config = dict(
    hidden_size=448,
    head_dim=64,
    intermediate_size=1216,
    hidden_act='swiglu',
    qk_norm=False,
    parallel_block=False,
    init='normal',
    learning_rate=0.00292,
    lr_mult_o=1.35,
    beta2=0.95,
    decay_fraction=0.891,
    decay_shape='linear',
    doc_mask=True,
    max_steps=4437,
)
Each number is 128 + 24 x the weight over its row's rms, rounded and kept within 0 to 255. Layers, rows and columns count from 0. Numbers have three digits each. The size before them is the row's rms in percent of the matrix's.

# down: layer 6 MLP down (transposed), 1216x448, rms 0.0925, rows 229-263, columns 336-391
# gate: layer 6 MLP gate, 1216x448, rms 0.0958, rows 230-264, columns 336-391
# up: layer 6 MLP up, 1216x448, rms 0.102, rows 230-264, columns 336-391
down229 103:132145131133154116162084168152104153133145133141094155113115173115099147121135132093122121156147107104117100087117160146108154126115146131106097137116057134119083171151
gate230 101:138108126134120127110098138112109083124129116123147088116090121155184101103092157124074162108092157151120077117128139070128111142125172069134149181137143091135135133112
up230 104:102148130122099139115190140097125149114105111090141118145115096128130119133138133129149122087118085135103133141087138145135169132134149145072101117103154150103125125170
down230 104:099151112115128165157153118128134107121164142114071131183158122121117151123132156141140111098092171128159125103121087127104125176139117109099112122148136128138105156119
gate231 096:111126123115146117170130123167159103142135112127093097120125129155152138141096135126104099150129143102120133126110119147148160173097166103162150149141178120149148105144
up231 098:141076100144133137157067164156124141104085156135091110074125147118093107128156141098102138147150121109173120129090162147134134135150129118135168133119127120187119114139
down231 100:140151130132124149113173098095151134110099098168117153116100119181098123126120110103140088112163117112156133135139148178129177105189108150123146118171090113173130132173
gate232 094:068166115117107147124160129119134131117162140128124125139107129126114111111159104104140157099130053149163127139129071129158102116119142099149125163092092129130148113153
up232 092:093111106095122127128121112147142135122100134131134159115109144092140137130111139105124138142138152135138091121120105115110133121133072093095132112129126116125118152112
down232 096:125147113089138126148123117135114098124120133077128125099160076100149113121134139129163145127154121107123164131119090159188101082087123154110124144114124125120137131131
gate233 098:113137091096144122157119135109081137116156142147164164156099130143134104142166105126128171137137146133161146111125127148165136114109088130128087146113190090116157117134
up233 103:161119144087143167116134131091139143094147121126137107109086128146110144105137085125156111142155154090156137171126130129145137160159113148109132126124115140095091086146
down233 103:145140107157122136134110146134126123143135118121150192142109147154128117115178146119127133135140126153138120101141132134107113156084096130089128140129191104159106095109
gate234 103:113137127120117133085113158111144102127116112145120142114127093115179154111175140168136137132156104139130088103124136149101150115138114138106096143130085112124109112111
up234 097:159158146143107111110109140168137159124128111117103134138123156134083127125137127157145062089123180139142070122137126116128149125132133114126143120179127095110137130128
down234 095:122072126126100111131110142122155078135150080176177094163100142153145109121127189097133146137102150114101103084149125149162116086130091096085135094115115153133144109142
gate235 101:134126093098166125116107170116127137121112148158107130134110090090140130126100138129119078129127114135111136125163136162128159092134144096154136123140149139135107154093
up235 097:122132127130142125135123132125085126157141139105146130126101168103122116142158115139158118115135096107131136071170113111069140123127088141121103117121128095139129149148
down235 095:153122085133159116135127121110145140133115166098161115165152130161098096116108117124144095100122126131133103129111086155140069120108078104144163107121125106120100155123
gate236 098:129114103104134151131145137104124134103120161159115090144091144140157110133119123109130118128141081066083085102101157142141123094106136127129108163154149106158114129120
up236 095:109140119101152129109134154121173114112124158145140140187130135095150129087125129146124130144129093127129127126141136118155128109142083102136124113130145149145073112133
down236 097:142142135127129114150172131108132140153103116143125130115120166148174126160145129123117108111147115104140137082087089101138100166132090109123134129144112134141151143142
gate237 107:111144188159157121157128126163149158147141131154104126106131136121167164117143076111089115089134176150139100134107081109137144138155141147139172133109085092136141166150
up237 100:159160143117155147107134126139089139111101134072130102174098089146095116087120107123131168125077086110096125141083145125119164116114127140120158117149124088099115100112
down237 103:151130137142150140091139124107090145144174148141142173151151118127145114142125158104080165111134173164109118149084095153119111120147112118178173110110063150144099127143
gate238 094:183130131095153160097126101148108112113126105130119139131106150077138172139157123126140120129176149150127151124186143117152137123159123143079114118170161168140124122139
up238 100:112103125147148122135158178133142114155127088104123126134155111181106136128131111119124118123141095046142159106129141149153143135128168100131158098093095112132155137140
down238 099:105158153125126149110105108132134101121112133128146128134126106188152099067131135134122136134111181123121121133141113170111158135125131111166179115175117134118114120140
gate239 100:125178143157136162087126143153101165136108126155183128133160111142175107097167114137126134145133168119089119128142126138102071147168108171112117128132132172155166126106
up239 103:170149133154136125138143163125109143073116056106119142094113088129143122130155139119089127115111164152163126137088177119166088111135130070108112150152170095130102164121
down239 103:150118132108143139133111137127106172142143139063172116138128111086138148138109073154115152070065119124082150153145126156126153167087108148088125115107121178084133140101
gate240 100:106094149141140149104118150101113179095118150180169143112125123121147130156119151111111099099131105131153150143119115108149184097136129120139098122206139138124157168131
up240 098:106100114133113088162123149127128140134144122105127127176075096154136118144122140097139095145182142176154105151116148049131126123116130117141134071102179141144131136170
down240 097:117113133133109078100114118102121149146154139130131147092153099120101136113146136132115128084132103130104138088109131123163117150111136118145096094127093129109101086124
gate241 097:092143074112113110171124137132075087124104128108148119153122105169136120120160133106154111089116142072131111076122101158095116122112096177106193135085107120184140134125
up241 098:114098136122148127110124161115114104137121115136139135173125138125170080068165125109123153158127147127120115131136115113153130091176134126147104168138149133139179099125
down241 103:162137102135138083087127132130182081118156129109120116143135110156131093137155116129097131151142090141094087114129154107098185129155087097113067099139116138100098133075
gate242 100:130104168108179156105160092148117168100126167138107098110096115128131066123146170137113152110128129129086152107134128159172136133144149127154136160118163098142113129142
up242 103:112158116178107137120129111147137097093136108169129157110125149099133136127121138142144118096124086116148132094176132126097109089143121109145108097086111152154104137139
down242 097:140125132137094096126114124176140115113116178105152120147108115112138125094141139158155143164123144103122114104102068102111203118137141097136120111144101122154145144143
gate243 104:132141176108150130146123126156108085191110140159114105092125119102106104156181158106141098175132150132091097158162161132124141137173094110148136087107094162111096096165
up243 101:109104100136119150083102142134141124099121042116149130134110173153151105133104146118111132123090152084124153123080129135125124103118146142076131119128163089115159131137
down243 094:132105091137136137128110132157141133084124076124165122150102119136151161122103098170113120093151124128116129118083128099125155087080135156138093123137174140090133170106
gate244 103:127099121129090176136150130122145129092031147140139117137119120135146137126118124173145159163101149153124155182117142127129141166144106107107135066102127133153086123151
up244 098:092147123133167107150121120140124188076119170101083157124141153119135152148122138138166101138150092141117141085112151099093103155110118177123169122127142094143113144125
down244 103:137100141165136095162118100195128107070156117132102138151135134087163118139146126148138118137144109149134170118094070140135162181127152113116139135106134176176081124140
gate245 107:107111121128115101112140109121121131151128169109153136094160070145110152142129059116156152164127140114111100142117118131143132065169123099097090109096087085146102130152
up245 106:132112133142101148160127110143148090135094169161098169134068089149094147104139132104118097072147134151101113122112177120107125165158119151112153149146133131113119093140
down245 102:094067163159103143165152127136120113117170132112140062133145134125112115147131144113086104104095133123124125147139081132118087166093096147099124118149127107121114130130
gate246 104:150130139128125101106136138135148095046118166141091145155132153109130155100104125127115056170140140146126130116118121159153147133108151138096184145094113106136141105116
up246 106:086120167100131103094142113126146147168113141111102113122107137116158124142111114149106138178144133143104201137109149076114134108104121128141113120166087146158163134108
down246 101:104134075146099157131133095155141080110129143142102150132109144160133152085110090138093199148114089104153111139118117093098143079102117113117110076115116167156126123127
gate247 104:106083131076155138111133141149166109148149168167129119124135124116117162166115111152145123115129172172146106126124116129127102168090121118170127099174178122113172100150
up247 101:187137131140128116151146130143104144152106085101155171114150152111123164100120132129134135107115115085098093154145087152115131119118098166114110171120096122071130158104
down247 102:182112169122134115122123125175099122149077098107119155085151138111113127115086130148145121105083115137127075125122102165157111138141084142084139170121119114113128138118
gate248 095:117151144136099164115099152171145146130160094188171116106137147131150133115152137148115169134100145072075134103133073142118120122162118108122127068139121099091155099122
up248 096:127147159143133096120112139116092143113134092102120071127129128144152123117151159126168167202162099122131138191079106154139141119109139138124134116115104161165081106118
down248 099:116176161084138107147135118088132157148150148145161102165121121055138111104105143124156111140127102121066117109107121128112189085100184084106161107091139128097117110148
gate249 105:075135099107131107128122137147146104111120125121111129107108144147181139166127112114132128125089124107113096118166105116094151117133084116126095116133158129115161152134
up249 103:145097146143141131128085134128166144130129177119097142138126133083149106150173109105127127143140085194109127118140178161115107122128121076166159120101085090133115124111
down249 104:158103184157123183164117120178084105148125161150109155130131147110136075094125145141120112144091143134117095124114148170104104175105119124129118148092151133126147123097
gate250 102:129101103124123125116068103159091141096120110096161121137184099095109082138140108127128101119134131124132144155147123133120131105135096115139120116098177137121115140110
up250 098:121125104114152106134091125136115156160190122124151152139100131093127123151142126121156107134108167135140133111148155123091130110113138109118107087085155103123134167095
down250 104:112150110081139180097128160147101160129146132139125106148156141150148122146178185136123119097089137131136166126122124133142149121108178144103138118129075161096114106124
gate251 103:139131141121155160114148135145123101125088144075110131120108142147192072123169099139123058135128115093152111087138155136134137108120163118125148146114097142129127147151
up251 100:130141173121090126081150114113116109146112099183135128103104116135094096102144166150125114085098109109125118111112164106176099082145068076157150132116101178127122111158
down251 098:129134110148121130113149117143103142159154170138084186153145123141135129156129115102094128092113093115096136140110145128125121096116103148186107144112127128182141156110
gate252 097:130160138167140106086106112115136139140083100118113100126137129127148176158151093123141127114167110112138130086170089114120102153154171112115118097168137126095145101149
up252 108:124143144112152142157136142120141157183164124130109131096103145121145152142127142131127129139117158100118157157135143130132123112143079149127131119130101118087125117099
down252 106:103173095127096143139134127126119166142140126114130157180154136102129142112125114100126116159104095132136143120079081136094078141159164131126083104117105081155106097082
gate253 097:123187122146149133172133162117108123167116156116114116137137163126129102141152124104100124160082126139118188086143125137119082109097114084145174124126183155117093150158
up253 100:159139088129124120119166151164187124140127129146161086148141131068111091121109096184143098138148133121137088162112109102141152072178142073136107119154143152091128137112
down253 098:111098129131153137152088095119111103119134147084112101143161114052121135133144089173121142146109135165137111136124078126099129144115201138150112131143127116118103098196
gate254 084:099108112123129116131115129117133159142149150106148103115131156097137142112110119152105146137121106095116131112095069113114123113109165137173099133075124092093109101150
up254 085:161131137173135115116129125085132159172156112096129129120127096131125137137091125127117146170112162136156136118151079131126139149150136113105123118117097128102141138159
down254 089:112128162109143139147099125141104178134124172107147085114129142071118128112140141112137129110147117135112138068127103159106128141145178093136111100074140131107069154166
gate255 101:183048104125134101148148150193136136090155120110118136156137089142141123129096164109133107108146181116132076100139113124092108072138105113116074109145156118135150105164
up255 102:096164131110152101150116132165110119149109115113117135135161126139106137151157100176134135141109079112147148126096157130152127123136150151080115151150104174142059119133
down255 104:176139138118144099140164113109155106093123146118100126107128142133147102123142090147162152124128131115102122131130144150169115142165132108123139164122102136127123136110
gate256 099:179086123122138147089152130107138150121132117116099154146120106165115165078101135119109106157110103143066116107142156110129153103148107105130148126065096137130141152145
up256 102:150090126078063132120126124134117105152141164130115107125127143150161112152116094145126143112105137137134134143100141166167153124142166116107162107118159119114123114112
down256 103:107129094134126132140132162109118134143116143133161137134170151084098151119127118148140136161104136116150114107123124093137095100109148105094161141079102179120166108113
gate257 100:144194125106076115148153125098127189126137132104113109129172104114134104164159130137170089116132120123117136102102129138114085084146135100128100143118132125133095148132
up257 101:140119094160105083117154152146144146115092167110129154113125133142141085129166126127184103148088132150139179156152151124123073169122133116116146127126113111166165119119
down257 101:151142155078140157147132127234177127148139168170114144159134112144130129091094120194160150110100123105115127134102123125145160136129126112107147142138102141116132100152
gate258 101:125112122126106119123126129100186128150104157127150157133137142099100124140146110121167122130111141142089139122120172160155103134137184134150084167116129185118147121098
up258 094:120165110126073114134120140136119123115149103115100173096136139119132140136087116147119069169129117122109121111122133109165103152131130116142150169113142135161153170136
down258 100:116150119123114095088142122111146119119162117143134123132139120169119126136067093122143109110110130123137107134182117176161144120119126108114179151112139122148151101132
gate259 100:084130121110131109161095097127127176065083107150124166147186103154141145146113117119125126183136086065091110149109121178129124177129127093150094095122107167165122117147
up259 107:139113140102133126117136117086128133126126166156122089088121142142093117124136146140111142140124120115097130095129127153113137111127139130150141098178150115125167130104
down259 106:075179131156127119152110098121099124144129137130145114108158092136145104133104131140135129148153137145145153122061084132119111124090088160069146117155174159145152109116
gate260 101:118138140127135087082138121114100114122147144135074165166142120102142133115118102127112145126116105109110129134098157152121155122106142079135112138175148134145124179130
up260 098:121105112096127147085109129086141103130117134109121125177142100108123137118146147174141125099132138145137134137156160089162113134112159108174078169132127104163063111152
down260 101:136107136153122113114107099161144129142114076099046144126138127164090130152120116149106125164085108101121151147119127107177140180172123122144130141126209138111111140106
gate261 094:145103116088105135148168133173100118113119128089153142137155172123124079107167083128100133169154137105142133109119104149139106146079091156183139108152113168130119139130
up261 098:131162133083132177071111126151157112117137052148157109088114137156145132143095172125171112100113092110146135125154184111107131161069087134120129127112137134095133115147
down261 097:119139142138116110084138150168130126133120065128180109170158130107144120076132135140127163132109134113141138110168096107120142124175132117149090134124171106126124171121
gate262 095:152105111170106123147128110123131127152134111130137127148156126043101068118156114137124108138072131115094132132173187075112128135144105127145146120104105119137118098163
up262 098:119095085154113129160139169111152166111089121139106145147133150134174094136138116097132127127082104153119113135165146114135135123142087149149146130115176135127118112126
down262 104:103113140090124153183105151103119160150107106131099086111101173069080109184148109088126154166075115141136123128154126106161119123157101132091166125153127103121113124128
gate263 097:138140120117184124129143111163123124107117112127106127117136082130115126130072140163122128119134160115126102104163112159091138146108149127136115117159161120125087123154
up263 098:098110103130126168132154200146083114088175171162153138096120177097058132159122122091158147118148153093139151131129117139108133118100143139123122119134141119107119066139
down263 103:159147138123141153125105144148139135133153179157111123111138155125114113120099126087145140094125145129133080149156108102107130181115115083161140109134173139153140097134
gate264 101:128080130136130113137116150110136137138130115119130163142109113139118130084117136107114116129097138166115140129116118078156104121124140128154116119116157119182142117117
up264 098:099113082138109166086106145113135112124139078081130164106113163201129150157166112162130125144124110164119102132127113147084125081092144152123145121129122087116164128154